config = dict(
    norm='rmsnorm',
    optimizer='adamw',
    beta1=0.9,
    warmup_steps=223,
    dataset='wikipedia_en',
)
Each number is 128 + 32 x the weight over its row's rms, rounded and kept within 0 to 255. Layers, rows and columns count from 0. Numbers have three digits each. The size before them is the row's rms in percent of the matrix's.

# layer 7 attention output (transposed), 448x448, rms 0.0257, rows 228-270, columns 192-255
111:191136138091146137123095175149147131142146102081070076147115107122181116134145121164099118132166159103122068190130060123135143114088105133207127170132121135150126129128108168106098108107156116
105:142134115128131146104152113161101149127112163142082147138091104121173162072147076077163143076105198167181120153103146105150119098154149126205117103144102111103181168091169105113194117098087184
111:159095140130115141169089150152141095237097167085099129125138126082164153141108107202108128165119119126168108151152108099167142111117149132184138190128166153168165143176132151095128138120159086
094:112199168067138113131110130140103133142138119130131118128105085120139146161150143134127137146121102159139124148176117060112165051180150127168126164128098121121162074184157125141104124144123168
107:126160169082115080117196152111116113102163116157120119120131147143106183134118140070164128134162126116100085151137121112126155137115093113196127100113126124130126128140171100136169141135151084
104:073190077161126133144131122082137112067138134173155123091110245126130151111143067042140087111107151126148162069097155117120118174171127116052140131175141119090104113019111096108132127105108124
099:132089176120142102136168124130118116112109127100117118093130140175093160114119186186151107126101122143102153085094140140108161091065191180176129105136155074157122079142112065132169130126147152
117:145116143133153152118123131153159132126114133149099092095116143149129108082175107117163133153094133093146141156134093127127091085087115121130114125127184111090105150158147107137128116093171143
117:100157108139109139114112183113149119155155120124144114139126081087124158167136121105128137114155142114151147155115130158107149191149109121147111182134174138131135157089166098131112128108090105
112:087131088196152101068061158178152071127138091136150074121143155104162153148138154116089107170125094104121137132110137151138100158092142147098200161089144128141121102140130121075079150128173203
098:139156112162096170095176109127117119122087116163100142089139158134197147085091097138136106107133179140124119101099111103140095142112106143088151115192103094120077185070123185099109129124129151
094:184115141177140135141163154135150129084170130166145119139077143089180204103135090121054087127119124087136093140123136123094103184134180186186138110143121160103116133072123093109131130089153080
097:135166078118140171087130124135119171083157116192124093116181075137152165090127090112145121123111163144152107143103187107099120138144126130118141130123136116129110160104132121116088161129094204
121:117109224121131104133112205123077145141125163115163118168096148059133115076125129137106131087118080147110148144116144122170139090160110112128120131100115149160168089100125074117150132162112156
089:122126137139145126130174118112140109109156127146152137092181131193089145136179177140146142151101076142113114103170158119102145100111137149129134136180126079117095105162090126097106119146175098
106:083166082129147069117143114135121127142166207140148122110149164135104098112213123054131099174104082123106109188175154105116105124171113110140126159116112154110115133148121135109072116088148156
091:143124159158109100121134095088155073094133078129106144206094140049152109152100103078141099147128158068131143100097105127113121189066173166162121091126173100110174122146107118147098145086163087
121:143138153158140107138165131100171096128127128171144184160122174093154182092128068135101107119115126101138192126126139137114138115149159127092095126097117141104085143083153101178132112154111141
109:180094168186099074098094111145154137145152131084108091156147106090197103081098140135169139126092125168153139111136091125139165144143089138152130106122156110137114164149173164112161183201087159
111:183106172095112151136186195121117109077146120180130092131112152088156196117124076145130152145148097129135088161157114127104109088115144131170113112095147102150132126139148141137133128125122128
098:156149112107166111135131128191128134140092090116120084131147151114086130095182124143079057056113087084133147170092158141150107085048133080164140137118122083119064124104081097127143154116161137
106:147121151158143125160129137118233088077139084126137073182113152128170167108117113123111162095094116117126105056153037126127121152087118173105165104204125082140121121085100140156164147114122132
099:187098145120118157101170149153087114167214130136143131116123098069221163046110106130050150101172137109161116207096205093161108118149161133214131111097129073134109167116149136130118138146102115
109:054136154098109129132151106099134091119105099147141082143127081070178177118116149062113142147125085132149113121145093102095110115128078168101151093100143180150179140139118112170111137116101214
114:089147172124173157101123135092068127162136101193144119122140134100053160102173159119157128080134087133100126176160174115067112110127075096143161130070133147150089128142189131148053110079118207
107:055094123140119111135137126144202084079119148099129064152117145159180100195175107043150128153135090117137144113133054147095129145118095174103129148143092119106147119134087128167141112110143151
102:090168122095138156105161048129095154208096151092168146100169136162124125145124110133134095111148123146149127137146152129148138078096067087137128144175144055116098150180128118101039144125095144
104:108146113133127110162141114112161149099157151198099131151130248138097081148172150102102128078111085166067123085101125176097120146154143147067093150150106149067103120090070143117114115110158141
085:075110099144115121137162134088106108119132129125142091108139165134097075106106082080147115067196133165151151137132144161136042148078128074123119142130171197207136128156120202156109136092149117
075:094118169135142140126115151095135144184129149153050127121143118136145153154142145048097168097132096127127107133198042144132133102112156159128149117161052113154115166136034142106108171081087151
079:062105146147126124157116145146186031106152122134093092145083165090136094172157125095139078131147120131121150083207143150133150057149131145153128129127207096111120151155122094169152089127111178
077:144113101134149142140092156131181121126097109125094135139053113121158163137119078105139084135161124099161084144133145091135109093117113102120135156137161101118188087113151135115230127107121170
075:144124159147140135143144123109112124187180183171163152085109102167155125151091105140139175081118100098166117096099130081154036169116148115117116113198062099140089132114104166172092129069104100
087:187143113151144087093107099167151112161133124112046132164104091176127096136117108162111130164154149089132103196105112152132168083112113174126122118078067098097107153145118134083168206111085143
077:194137157122176119094109160101132146146086132066073153149119038095117127153144161173118180180129092117106098107098120150152118247093152147165110114141093073146142117104160068067159130106167132
084:084187084164101114141102083115140059178098099125104127144151121146140204122101087151093157141089113144080050111158062080137198145087064110100164143232115112088098105136114123132084150106141179
073:140123128072197098141074108145137096138085105119177178111121039133088165137143136141114141170143187165147160161103194128146164113131135132105130144134151109146155113120161113116135192194084146
090:176170133125125181143115132084190066091109124171051129167144022156153197112096126139119141190147120136112093120196078099154166049128105145112133138183095117124126137109118170142134082133083165
085:177116094152091121149138087132107093160154146142109140104167088143161133181095111142150103132109127164091113100151108118135142142059106134148131063191115162140129142088070070094141092058150124
093:142107100135122157147145099133153119071145115094111096157108152134158094041102114059096164060134061119158113197094100143160142115114102105171097133089091121076139157094167151117133141105061145
076:180121110101136102090130131173116138106063110068166156144142092126144142089105149163097145145125139128154136175069128123146180155149126130099103173097091109091120124092190074108101186155111096
084:125153160066114137139151101134098117122061115146129153152138106183143139109135169150131186139124154130125109090110136136221142130107104121159149053119035129153137145080137099150111097134102183
078:141182144135149076087086137182126095148096156099109134165133154149134080145143078157095124133079120106148100172086096133130154110151082170084139160093051132099145125127122159131118183110080195
# layer 7 attention value, 448x448, rms 0.0274, rows 229-271, columns 192-255
105:128087109140120171100078062134097182075106107150103144136101125163110089109167189114120158143123182155162117056191102102061106116156168167099120138089167149166115117080114169041146129162110122
108:132190147162155134147126130114156101216084157094115168105101112163115165127097124176166080131067168135146183138099147119151139178146106107099141135135127095104122143115123136087174153096167096
098:140201168089143135137046127093171125103108104123185131068098148139141104135080129127153112141170106093111105140143164091135203121122134153122080136157205140153134078163106142074107139094130112
107:098167131171120112102102182142112142169197129071102108131142102121169119177093085139095107187189122062113075152100149112151144125172131100135127140140170148156189112113154088179109118175107097
102:115059104145132085141109148107170115096167157100123112109118129098162127121151118096216136112145086092141108089113111137162138096153116157129124192082097152148100115113128188072102150099141132
100:079123138120123100080070108147157130115123147133113110153165089121118116209170119152130128121140161133107143155098075089151113096112116087087130107214156075139092105130144063063135173153100150
117:075127160208120226149120150157064110101171114144135170178124106163136150153078051080054113144107159153170063216090135164140113120144121098132141131130141141152147125066121110151116128155125105
115:119118131139140144121109199079108181181153107086103123174116147124161073161074129130154164110139146127131133121086144162153099143163113150118145132064095100115201110118110157167086124145140115
116:138084094109123077182092196155119153177166107120115063109215087088128113145090137090144119097154144147130143125083142159151139121117082105120135127077152100144088182193149108117151135116169142
097:128107166170114126103115106171113162092140097149041124100179073109091106120151161116165094142082135134123127083168064123135098156095083137122139101147088086125008125079114174094155080162128116
098:089125043186118170096120103097121209159173188160089085144167098125088095147122141139150173155151173087130096124121151114199106067109195144095171155129123103102140131136091110149180209177133091
099:128114120127144109147111137156115192088201133137086083128149108134145096085151151140130163133127130133112097066223145104155143145136145174149111067135124142163108106152077135106201103142132091
117:158116137065140136095079116152144169118098111137121125158121156152137091097154158143160151102144077105126165079067135124067153072128121110073127148106142140128145154180151124114146114124134118
093:058163168098163078149129156107122079152167164116130159112103124130123185164109063140113144144147114099164077148088102096192146103085054156117135114207096109119127088140131103089083190122105118
100:110136129097111075155118134195100157131147130099182167083072158110156130114083131091161133144146127089150113145083131085100153137115146131093103126170158187139139083164092136091098145107132101
093:111185147095091096094149129121112088136142137172183113113180137112136113167111144188121090186142131153132108091131101172088118083195061152093121108132096152123068136131155114177077131133110110
124:098107109133151124073110156021149116150121105160213189129159139080131159144141126139188164089204133127104104111101158088183149094136061135126119152142101125103130085133138093184161140120126111
109:124124141152120131119111162148070166118117174075091042133128134149134121128149188152113028176100113107184115114186174195101147192132156161150138123108144095135148156154170167122184086156117158
112:166146107187121134113127165095109110172202142120091135196209113141102144137069084129095141169137161113102061167099124093181146125111142106150108097115129106117129109156121053161156075153076140
099:140136118115089123091104097164137125163115076170076154168218077095088135136145170083078096140120144152151141128119102120101149113085100100118135117083162133150115165123116056175153110149079132
099:115158132155136188102111125060175066149084162106080134174130125140109123128143124199101116123074112151112103129115146144194119098108099162152191131138090046109102164124159110147154103129134158
098:166141099137143067100108100122097181184162143155114155107102085137088085133109170150153125170199179134134100085084166068104181093142176081122161123136151107154139084138107134094133153173092087
114:171145113064162159113135198053132138137200136101126174139121123157193140092181114120156157144091098104112123150136119140161106156168132184172117154100146140188134171131110130135178121137146077
111:170135129142110133110124184112086218153158095140124160150160134106154107123101124110100183135115151137119181176074093174109130151117157130061100159111145165140198093138105056168048177132108122
109:103108099105108165196154118170120084104144179103150111105092139164219158092180106108092090124149062105188088128134122142119106108180190148150133156126178163166114171209154158120147086117146126
105:143165161142194102186099119138141105065147125120170174122085146200143157082136156065173103130137080083156092078158091126128157165094055136144127105163106151174140089118139158087111113121108098
100:118074135104108173057158110128114168154159134102093141115160132082193144097118096108160204112158100097095184173091096119154169113103181181160137192137133162093104168172101111139067132126088099
089:125145144101185118130090089160121155138128147121137140111152104128164184125216175161121125153128153122104132137098105113128094103159166142144095100149122029058155121124113088045147127155093138
080:162092148107155104194082099165088173102147106130166184130083096112091085102211128118123102115133122110121194134166219121139110137128107093089107108121179089053173116181104131112105112179153143
077:117083098116132123087107184184094231079096096130136120099171113155093154130146186164127155131091134153122138110040155126097113197104105075144142107146088115136167144116115190119097076150159130
080:157157132094132101094141146146083143115161155096116105166131105122169124103104178136110147147163141147096175130139076140107164158110144198119132095130115169198096162171132067152124160143115087
078:090106115135112119136116123119149155087109117080072066199083123107131087145173154152121087112145182136099167170196134131103147082169216171086119117118147125106153096120129093072147162135138152
085:090182111147126209176183133103078131117161102170190158104119136105107126168162099133144107091131116138113173080161115087156101142126155159085154102163118140120114059110137159157121101123132123
083:158089155117156085148161093167122093128113156165136135080172177183140178141137079102136084095086161134088126137148149094079150069125098138090108130107174184169100127123106109121105138144101126
085:199065139081129113105140176137096173120178146135120170107092111098115058136122142066117123131174118154126195172075174152098116090149188143144124123062151176167122126139126113176150137153124105
074:121060119144128110140162074144067169080159184112080107121151126134120089112103125070140144079166125103122097138082051078138130152121152131148107132116148175172083099154122143149142037083151110
089:103050139105119060164152100221086210120142101115204076115095179065138099099179115095123124105121072093128148100049125142132118149153127105108131136081172152143124131190109116139152158124194124
085:131149143091120154094129133107142157113172140142128121156144166144121098139130153126106128149122131134184143071081135147095118081170150088118097169012104089099099162176179192090064131113134100
092:088185144153140112133144173163166133137092108158140081144152132083111183139156160197124102131132187100129142086182129143134130132171123162098145147151137118164116129166112113120142135143140170
075:128172125156139191197166083081132106141145145132124142083134145170146096126075113135141094124113097158123083143176109123084124114100134174183144074137152164163084126145138159159201109075142151
085:094119138159140135153119124210147133139145153128102116128163137094131183152168121086138115156132100114187065118080103162111104103089145099093123121076180170085147144142105197123107151078147057
077:133110116141142207172153154100093190124105112157173112071070099089097143099139127090170140107187141142130135077155168089173139116122169152160136076136117157136079129061130146156156079120148117
083:104155164200154192138197101119165085154123105117155162115157100183103115080118172163126132119087089108142087114165106136187140123115132119145144094180127115143096140171147145090151069121116136
# layer 7 attention query, 448x448, rms 0.0322, rows 256-319, columns 192-255
161:136161156138166187162144094163123092099095085077185104091094193175080132131103122172083095165185100142104100101216121075147164183157115132152102138154135098098126127101063151157145101122100168
148:142143151107145189154159108158149101120096108082140102060108164163094087105120130137103057153129104102101083154212110108141146202126123118182150156174171124081122141110054157178138111114110138
098:119111123156091137180128102151167163135145109148112137173154088107098119101122179139220158089160115141139172143148131163124061105099192096144181135109122160137144189105135150149135114130109101
110:121137184078152093149114128179145115145088086100141181050051137109076136099105103126083105126140105156104130138158084074135163145156072128131091129150193128100158131128069112119135146097104130
138:152121152051158199148163113166152106107103114090181104056138163197107137082110142160087082140156098134106121134203123091145170177112114120140100156133147082125122154100074129142138159111118117
098:145175193060171080070137134154154149163068133123117183135105098103153104106147124090146154160144188114148217119104063101079160077093107109143087132081092102154144104100127107101155106163105117
094:114071089132069170118099105143140089078115128157128080136113112136124194143108102131126113129120144096064107174207180123170138119127097148088122148116170182128123130157147132138099095123174170
094:132045083145088180074120137156130103094149101164144034122139175122138147066131077141134152170142100128097146135195126123164129123177149173110153175167178151101106148169081102111091127128125136
103:070126135033161136092146108084149126198038200175157091144120127074116136113102117157206148184086160168119185147053164155057105096117127120130127128114126182149164139130117104136140168129138168
103:146070090168124139137134131110154098115199116124048111176137133131137108110155119203077146150183088160103095109144111129160100141145162168155199151131158095110052117167136143122148106067124153
097:144091182163139171127145128149176120145165113134150173174187146136147124094114171152100098100093180065139016112130103125177098087026119140161131141165108143123101111187152142213121107112159118
091:168042124160116194153111119130124105135173079146116147170152150152174132099125157157133142128145143111114121092119162126141105117104178106188193114141129106184095134177140094138159131083146101
102:117165181102084131124076172153095181150155089156089170147164173078128146130104104096156179057047164097149168107115149140153129145083125158160119168085186164088089130075122104106065080130129166
091:112165133087109157101105092160083105111084098083108146096127152150101110123142104132123148101116103145100148127081171135094130170122120124130165193151128135127150167090115138059084100149071143
101:105135078117129078137127162145127138079066153136167099069082099150138132183093089115115141122190102141099161117109182113096156115198096156093093138145162143126110147167118070062134119146129134
092:122099180074075194117147091166200167085171103115195129151127155125131124095152124119147124144065162101183137160139112096139123139109200135176129160125143146146121108152109116120043128091154125
106:166121143128126160153113155152107135133137089100046095172154187136140066094168113178141161132136159133159143161145112167135115100164142151133140137102157051102172102150111096080150159074087050
096:120090125107091158173142128144142122118165091102111171204099179121135057081158103134132129127108199098188190133138074131102131110112154161164139157086164116126155136132105130094095172074142106
096:165095079163168123081174131129098130158140180105129122097147133158150152164110133158121092093147151139148105066120120107191123129103083143119109107126121070112074128119144091146109103089146120
102:136101082137183098138127151123106090072080092138203105127113114114122105124133115168071139116176167101110171110111128135134165175155091180123089101144127134097090111120161067123188135118130122
104:113110102136123108123124084118133111101106157143094110137135102143187125134160124116104177146156133154141171130170057109135153102146086120129176176134128126138098183214145140157151132094132129
092:099116128090101188146108087133169119112129146128122170126084131143142086111094067111090136133085192089167174120182119109116156105104176155205133170145161131120145143181116171129096144105123169
097:111079070117115141112125105131178091107074126159144130111118103168126134071120089118100159128118150058153163129207123097121107116101201138194162132174162157160150177159079141142146116091121160
109:088144116154093114091121156093103147188157126155105190105187098101108188152175162134173110116166120114138116111092142115118146132097089136092113080120111152108089141071166145164136138188186129
100:125100140093122189109131129125181129152128193116121068105156165147193132124103131126166174141056122088192144116170093130121089091081161091166117111090100161145103131200098153174070092043162158
108:070157093152113062079135129107132124124094101153145159117177071128091174132162114149094102132183154095105174129094128132158098106125088117108097128124122162144141124085128116189130131140099159
104:091140134109136141163133118123180114070104098134203144104070095160125072094068129092085112132119177105096173171152112095134136145143146112156122169146170133149174138161074130139103114093092182
093:123127172107170104176120141108150143134112082108173118138113104104099145139119167116126110159169155182088151131078168179114149130126105147110113119039120135172159103107130133110132125155065067
095:102122109078052192133080115169083144122165112176165102149064178123154102105126125070097116143090085187140139127146098077133176126133148145129191166151141126146133117167140137102104117124210111
104:136119079111082124158164146101103157118130112142171119132133081078151223191142145122140143163138124144145083072096109095168156131155053177065112118107155102153124147135138093096113102155174100
100:161152151145113127125129132115063138190148118143040186157154134101128110104216144167178089116118064132160075096131158122133093112157131153121136098104057167118119142062175144141132139152127067
097:115124143181179047121157144105166121146127159092141124156149115131070122118120108176153157141181150070103142157074151144113122110142135084148092103139167113085154103077148135156134146114075124
155:152141151061082076151075173146150167167118166167141182155098086082194147157100143092162169164158143114131157099124152076072150084103113123092115108123158180101114109153140075129115131142155051
129:155127158123109202183157146226113100144143122103142126090116174186162143141083114158123176125126094112145121156196092101128122183135145101121173140173155111064122161140080127136104105152151129
109:068117130121109181138183098148130209102112137162068133174173072102131156059117145028149159069104099125151128110118111137161103122051144057162175184128151092170090228189157163160097101099140105
165:105124108157089054061094159080104167147147139183056159180196069059139140165159143082178105078083156118163155142042115183116101066096121122134148128112085159164134113120192101112136110143152103
132:174129157126113175189149166208151127119157104086125163121109159152151121127088144140110171138113106115166115144174104101142114169167172149150202148135144124067105147135075137144106090139149122
103:149116154139180165096187113148151170107123154122132118077110192107108118146119096134075173128125174109187124113123117101080142103140062125092125132181137151159146127105149176136173142115120123
094:139193156063112156152116150127140193176070152105149181095110138137136122099113121200101129115121128108099175120114172117100118180190147175112075111116162110113181134139072099141114199106119146
094:121160192075128150110066149095122096144064131103156120074047195115110137145088120116162156114072148162089156144136187092062168154171136146138085143117169194116157084124179112098105187134104130
095:141165182129198071130134150128161127091099116108119119087127170136152101087166068105071187199111119140124109116083106158117145102156144132113136145166104133122135087162154143134147231100118183
091:123159151113125133103063134133156133141142130157128101102098183115088136109095128120151147108063097133117150149167167109180153186051093164211109188136135152099155122112076108090080104152097154
090:180107161080145151078129079087181141112088110135134131166068142131160146106083170125129162119068158106110162154116190109071106099111103177161101125115159132155158165160070098131092074133114150
093:131154148088126157065135098104152128135106172139162110065115191115121115104118122121102149095080121156126199121157172148141143167093141182188128203150142155125117134118076144101054096099093211
098:138134126071158106134188167167157181116091176119172094085050112110112151110071112123167153112135174151146120108142128121094147119165043148013057165144151149113163125102136040107133127175143160
087:102152071188126018115119176084066137167124194109100141108119094141120122176099098143114122061133096105100123161113093146178138134155096142058112128091131147085116111085138161108134132164138135
096:161115095129184110122176102080149123103094201155188073066133080173138166176138177120082118181162082153108086121145104094158135117147093082095125110159107116175120136164158145191171131150133156
095:120176143072113125136108114139065136098115140133103158126114146131114136112106112081171172114078129126111146136120144127090144133133114121152114202176145176103128143115121138097097128151085164
098:061063105156130152081123108125121107048132125153190119127062077162141117095126124111153106094140145203147109113182152095177123155126135202131112119140087101173099121206097107109082122172105137
090:093165116087088166175118129106166115082075137171166088115124139167114064106150090112137129163071089107094176169150152070104142108134167132167118167162158127108152146149093164080108156112087140
092:075128138116089146185128084162166076094094110130159178110091112174158105098125132081185100136153179094132223158156135108064129170122133111204110121133147172120127128176079186150142113104126136
102:118142108151178132163151109140157074114068169161175105070143100216104156148081180184066116133082145128112102104174130103178139138152164117118142147173109124172114166183084149153170092127143190
085:113134130103064237132073145183137111092110075138131106147050198161121095114119142081092129143140138160153123059191150124083158155087188125195161127177117160146150103164109146102132111092108124
097:115139149064104158119132113130176121114117148149145104087111115124141084086146082118112179181094120092124211153146135106115163119121196112190112206117183143140151155162096162106080172083071160
096:090128150125123099112126189085154124100148156117141128139218091104123140082185142121173161136127101094102116141078167143104129121093152121137105095093091150190110131117120147142120101119107136
097:148178180163149054142123097144097145116168115082172146136130151131084126122159125120092129150188085155070114187034133142078139156206070118058074132122128129106146095047145149103142152160107115
106:101129101166132079157142168081128123162161109118071168192170083069137162152204140107130122129146172122125193141082141154121136128122109156105138115060111136129086147153152104117182195153114073
091:141141124168159076083157131095132138174129162147189107062189137132136166158144131186139133126148072090111080150086114129201124102195095107046064138076104143103125114070145127145122129109136151
104:096145126146129103157112153089144117182126061100055194133169082087127047121202128146150108090143184115121190128126155180048153157114121175132161104099134138126108177086144133154185156156098116
103:082122135100086194186131143209095131107132102112132115113092130153168152132078131099089150111075141171137152107160029102119140134080067136119197141147151136103107172180119099111100104125179144
109:165157114138061155062080094130102132149089103155082122126127116096122046151143110134160106106140124200135164106177148142095115086190171159137128115115111134126155080130147141109129117127102117
106:139149120172140143070097075098159116133123164165213140083077105142142073148136116124153135161110109106151133130149140069096182133190128144103115133149150097165118112166125149109104171143119143
109:126150158174169097099153102069142148149134137109095158143212113174058120124154164189123081071139161115098086152122151163140074112106153104145139149104096094122172111031145126182153141145124115
107:113155179143144115130099152051067126104162144157140173187100100092126091094110130115163125096133122172106074101086197161038136131154153118139126097077124174103115106093180148114130143155156100
# layer 7 attention key, 448x448, rms 0.0296, rows 256-319, columns 192-255
103:129143185131155174077087107132124088133096056120127115143125109191068077130083120144100067123110162143076143120136126124141160162100109108140141129109124112100115095108137133173166047143134127
094:031109102062126106124117123175160103115076135106152107146116099136076117135051114088127085162138091118121110114125128157103120151106142097207112166166196073110111135118149085173164159098153128
101:147134171127128124116119071134141139183057070146105098173113104152084087111139145129096143137122124077058130204094078130130129160106084081149166123153168151054128090160145117128104122093065125
090:054061105182126100173091144161177120156102113096125120137145081192094078089083135167125063127164080099134069154150128133136102160152143068145157131126114144168139103123184148183141135204123180
105:162164084165105131106103099142085101113150096123148068173207157159129111153120150116078139175117124111120154111107078119158156168149114099075154147103056165092082181180104151104162069116114185
100:101094108170112120158137181158094124217119124175149107130140092158097127151115162129098086122187117121091082156129149208111143138104139112177108144123139152159145120174184109154115125181088157
096:195153135120137203155117135130116156072109117177130141124098173103150178131143132125140118176150138169152144111097109095135134129141088142053178105126112129148099134092031146095099113132156146
097:099152139123098192116115129111125121035125079117160130133136134124143126145113126180125028143130149156159125138066104099104107139153125160056200103154098166120083069106087133133146145122152119
099:106118080140127097163114133094075089146171173118135133108131055153156148176045142149076136095185130135133061149106166160149127150086130104115160110140131162174140170152179102142136077151111114
093:131141160077130209109129104134151148108097135124140145112103138163151164165161164152146052175120170177165160097138136120049116121145156125074180136147085089147144069083131169073153146140139108
084:121055121085149218163127109122140151156115119175149145095139157133095135167133163133131056171150197145153163098132091149096146109103151130123150140147119110144079161131132139083167184176156099
084:147132101126140219161087099130143113122122127139102151126128116118135140218137165107110078160149189184154140075102111156041091138090107101130168080135083124110099176146122117123172093162160080
104:136133141120182122157146082144136145110113112118138150118128152072121149060152117112137129099117084054135086160139149155200103115131141189196054109178164218111086173154056026156173107154110107
099:105123135147147056106151136134111130162121129103204097145125145131078125051154116070131189115143057093058091171121189172176160128119138114146121175087210101126161104140146112157118090071111177
099:090132044179109050092163191144124158146173128092202119139168132123101150171119124108120141102111087127123145136119161129116137097165129144120089152052098124107169112090173188128071116131137177
098:105104106173140093054115125146100116193122081103172122110167126144088098104153130110108128115127095097054104151095158204205090170073140119159123129139128199109098135150143114146136105118160143
099:154120080176146162183196104123161151144129133102139117193142162041132139109191150120127158182126068145174128177128074098085131103144111150073150128144114161145138149189151120093146135181096093
093:107109125182177138138190206125132163159143121042156121113180163110124111103118131121167129120130085101146073155057188216159065101081122145157147084112111152176120134154146127128128136171138097
095:151094133159151219137118122113130116098113115134130140070133111197124135178102188152139160133111147137137128115116113101069062130150094102104222087132038072132095103069142158136097142146152113
097:096113060157111129135122133072143150111195135107197088113112139130085131156101113122118140103169116155156143143122123147079129130157104100068182159109122120113228090136118138141126201150157135
114:118100077121116152142184158099151123026111188129108123093143108099209167191124145131210129130107142125200109111112111077062123041103060184051136097150113122130119123111164188090104117161120074
103:133160142134161109126141181125145099160118156123162159101146088101119160072133106146183147130099071088080093177135139135198133108132131175175071167148125164144130097136153147166116149109115148
105:121168122094119170122142078151093071096105067144125139132126085141113106086136101171109122152113143160133111108189091080129143131118145128124166111124111132133177161159115176146176101140127190
101:130110139141150113153147133161104160142128127137104150118137125132145156176070150173132116112120160100112173075111138110121157103143120087121142132108131121114125147111092084166121128162209166
111:134086102118054168109196137108091116133162190114066119092183155151168099078084092097123154133108118172140181111138140139128099105141135150149090114105052168133051140098151112157076112099211118
092:063144091120111073095121103146098144123108088077156127136119102146122147164088069151131112142154148111118109105155165122139146161148139167091149122137136092093176111087106112123138092151116162
103:095141148088092084124106102122104100108133069081161114125097129143116105117088087102140155125131128126095090178160172141126149170153169172138157163145186130134143056075109145153124090090093170
108:100130152111156076104109145091163101156106104078167099125053137095088126159156125098152102133191149153109098152142242155161139192102125192100099131125208135175131107159141168074160073124124099
091:124158122136056177184143111148090137124129145137176123110155149132126166079115124175131163145085085139140125164114086098158159125111158105137167134124165156149098125142104109155069138141113120
111:139118134123162154155148169141103156156158171130153153020048143115121186189111163177143120121162134116183127107149148093117100131162137175114146145100151121156178073130106099108091153171183117
101:168121128164120137142169146130107138144118187188093180091139098121152127133156142185070137130133108105146152116082110110139098087131084125114093124098126126104099170106133111128129163173089095
088:114109144123154083067117078136140125170100078126139120185133154149103122134123108088144120095158134106100122125137184181079123082098130125098111138110119086107115121115192143138131113115116145
117:109122150152161120144122134135104092121102092126112179137139135107102100108137125155154140127108114156127105145148154104198109174096128131168144148126112125118140072108101110122123070116159186
092:124138152136160140073092081097183060098141105087144183206134095111113083154140171133114092174108140104132111134158068167159151113176066127138157173111108124155135102171144189161185106170087136
095:114105181076145120076128154092153130135154049095159190024107151091152116133119083095073134133045149108107169106151121160161143124134079152112111110113147174127108129150116116134167090120137080
092:176154116181197138139151100103169060140128125114117166156168104170136132163185144198082077132142157085134066083159133136212152128107156170141126108126092127150149091172136190124160103158144142
098:091137143053159134092098097081105111117086155128122171068115105075175123135051104098128126090155120143089183066134101123137100156099080152112115152079086127114106184165095136117142073136159086
099:102143137144137080100119176097132062136138140116098111152132120218147100145105156159083034084130181088135065124120098133142131134104067065150116125099097117143135131131198169164164144102120129
096:079166176148141064120092156105101119166147087163181112161189073173090135086083130134089109115187108112037122189113168139117143162074114125141198111141163199147120130155170091167157126151090144
099:122124104117136069168134104158119107148173135091204076103121103163158073157080128105104124120132085165098073112085115169137118146119128175162090147116172170167140145166161078145152109113137133
094:165134127145125086130121140124064066157153147091099137143113116125092115154168146161195167118131149125160105113134168113172153126117156122171080123079121090130161098111132192115119081168145111
095:113103075118150100129125045149154172104179141104191116088179108063176106130130109092103172144092114163138148129116135170092141064133131155123078166132178169109134225168125080155139148132124117
094:131120134192136087084062109094082104111175090117122111125191112161126081091115126111114132186131120125088049117099099117170100151107078103132126110116052151170078165154129132131145105178118156
096:126087117194165058103162110123074142108134098097153102116140096142119110089139121084154160077143083132092090162169171149182142125130092109160060130114142177134161167130134090201141094139131162
095:132126155172126064145129194109095185192189099108104145166138129113083148079117093144124125145110122073135044152079101130179127123147171131116103093100065092140123092069159150104116112208102153
089:135166123114111138167103152114191165116112143195114119137115124103139146121116124189061082138129122130151136111113049147082172112187183162086167128135136083106128121085133123084123159143114114
100:125151120030068177084082083097133086136098139191136099049108113151149127207118147138127101072145174190127213086159171128052144155144158127089148146147133083108173107089086160117143102091184123
095:128125118142126034102131152132077103168135156121153125103160125142117140032097118123168200080087059091087064198075161160191158135129154130140083180080158136163129113160169134163095111117122177
104:114108089160111118093143122130108116143160100086147112153137135112127159157141114095154173146170148151142124163095154160074075097095104105043141122116102109119153131133140188096116107112080080
098:104135111139156078134155102122076124173115104054192094138135193122096102065152088110142193121136025132073078188143188158173186146119166124117081194132177149141138111144161126176140121083109188
091:146134143124082056128146165117092160119147098120088125070147172139101131086085094102112112081191127132121158119153220150131111102109154084159112115140067163097111146117086112163107120101122086
104:098124149076113130101077078124127111083122077180099123068151092160153072144127163153129099122132155144134141085160121125075117158147168127130225104166107109107170129116075172180147104121179154
094:085139122111105092100149103155110090124092131118058104169149118100124155085160122107146137162151166137122119135153119147163147099062111119149135150161182123114083113186131123161159076111090170
098:124145100119134108131167098123085092129136121066138117119129147141134081059117075099157202150101055148090113150137162148201207152136158137139077172129168144107135130143154139143133105053106188
095:100127084129131159123135099146113072134085137128059141115159157132180102074088070119132168081170108145109118082145153145120110161145165117137114123109097134143110157090098110196163097090151192
104:110143166154155096088068103180150168144145137113224116141116169130111118152146135127127108181127071092088141171076192087095123142163135125141129099114122133139189069109130112071079144135107102
094:105117060162186094152143144116121154061157139101096131168106155087137140168120099148140098124142158114157116098147098148166147077104100183072122189111090124129147181167103101109153132143143183
098:145067108109108098084130137133107150086149108112133138081106149106158111175115115100149102160122133103159099115137183084098067141184099153080066140111112164115161112111117126115091114156146120
107:101138126140173106192142138138139161113164139075098181141095081085150066145121091156129074106133164104108172135126081163116177125154113163099122121130188141086155164114109159132207132161107163
085:096146176117124167173113151107155118142173152130165144110088091113166162117142099177149093110075124094122151117105073102128146090144093119157186122141157162182134115150133128123093153137163127
107:187136103161072132159136114145070170078127155112072116144126092108094097130129100131067186141155155214111131146147139145110135115128118148116139105125136143105083103119084104104125134137111167
115:170128164111165120129104108166140111080124100131117118083133117108137111109108183149095155160147101152124124137116108148106186157145120115133150125134144073128151122176084098112124135144107169
100:208172177169140123116134144103194134119057089135127116170202092158086125110159160145055114135144153135099093135146145135165103131132103159127151158092101084104092140074128111164130123130122093
115:186157197142147185143101154128095118132102114191120143148140108141075146135136175133128129118106141208118136073060116172088118125134059169180140145137134122114102111156111115132114150113143126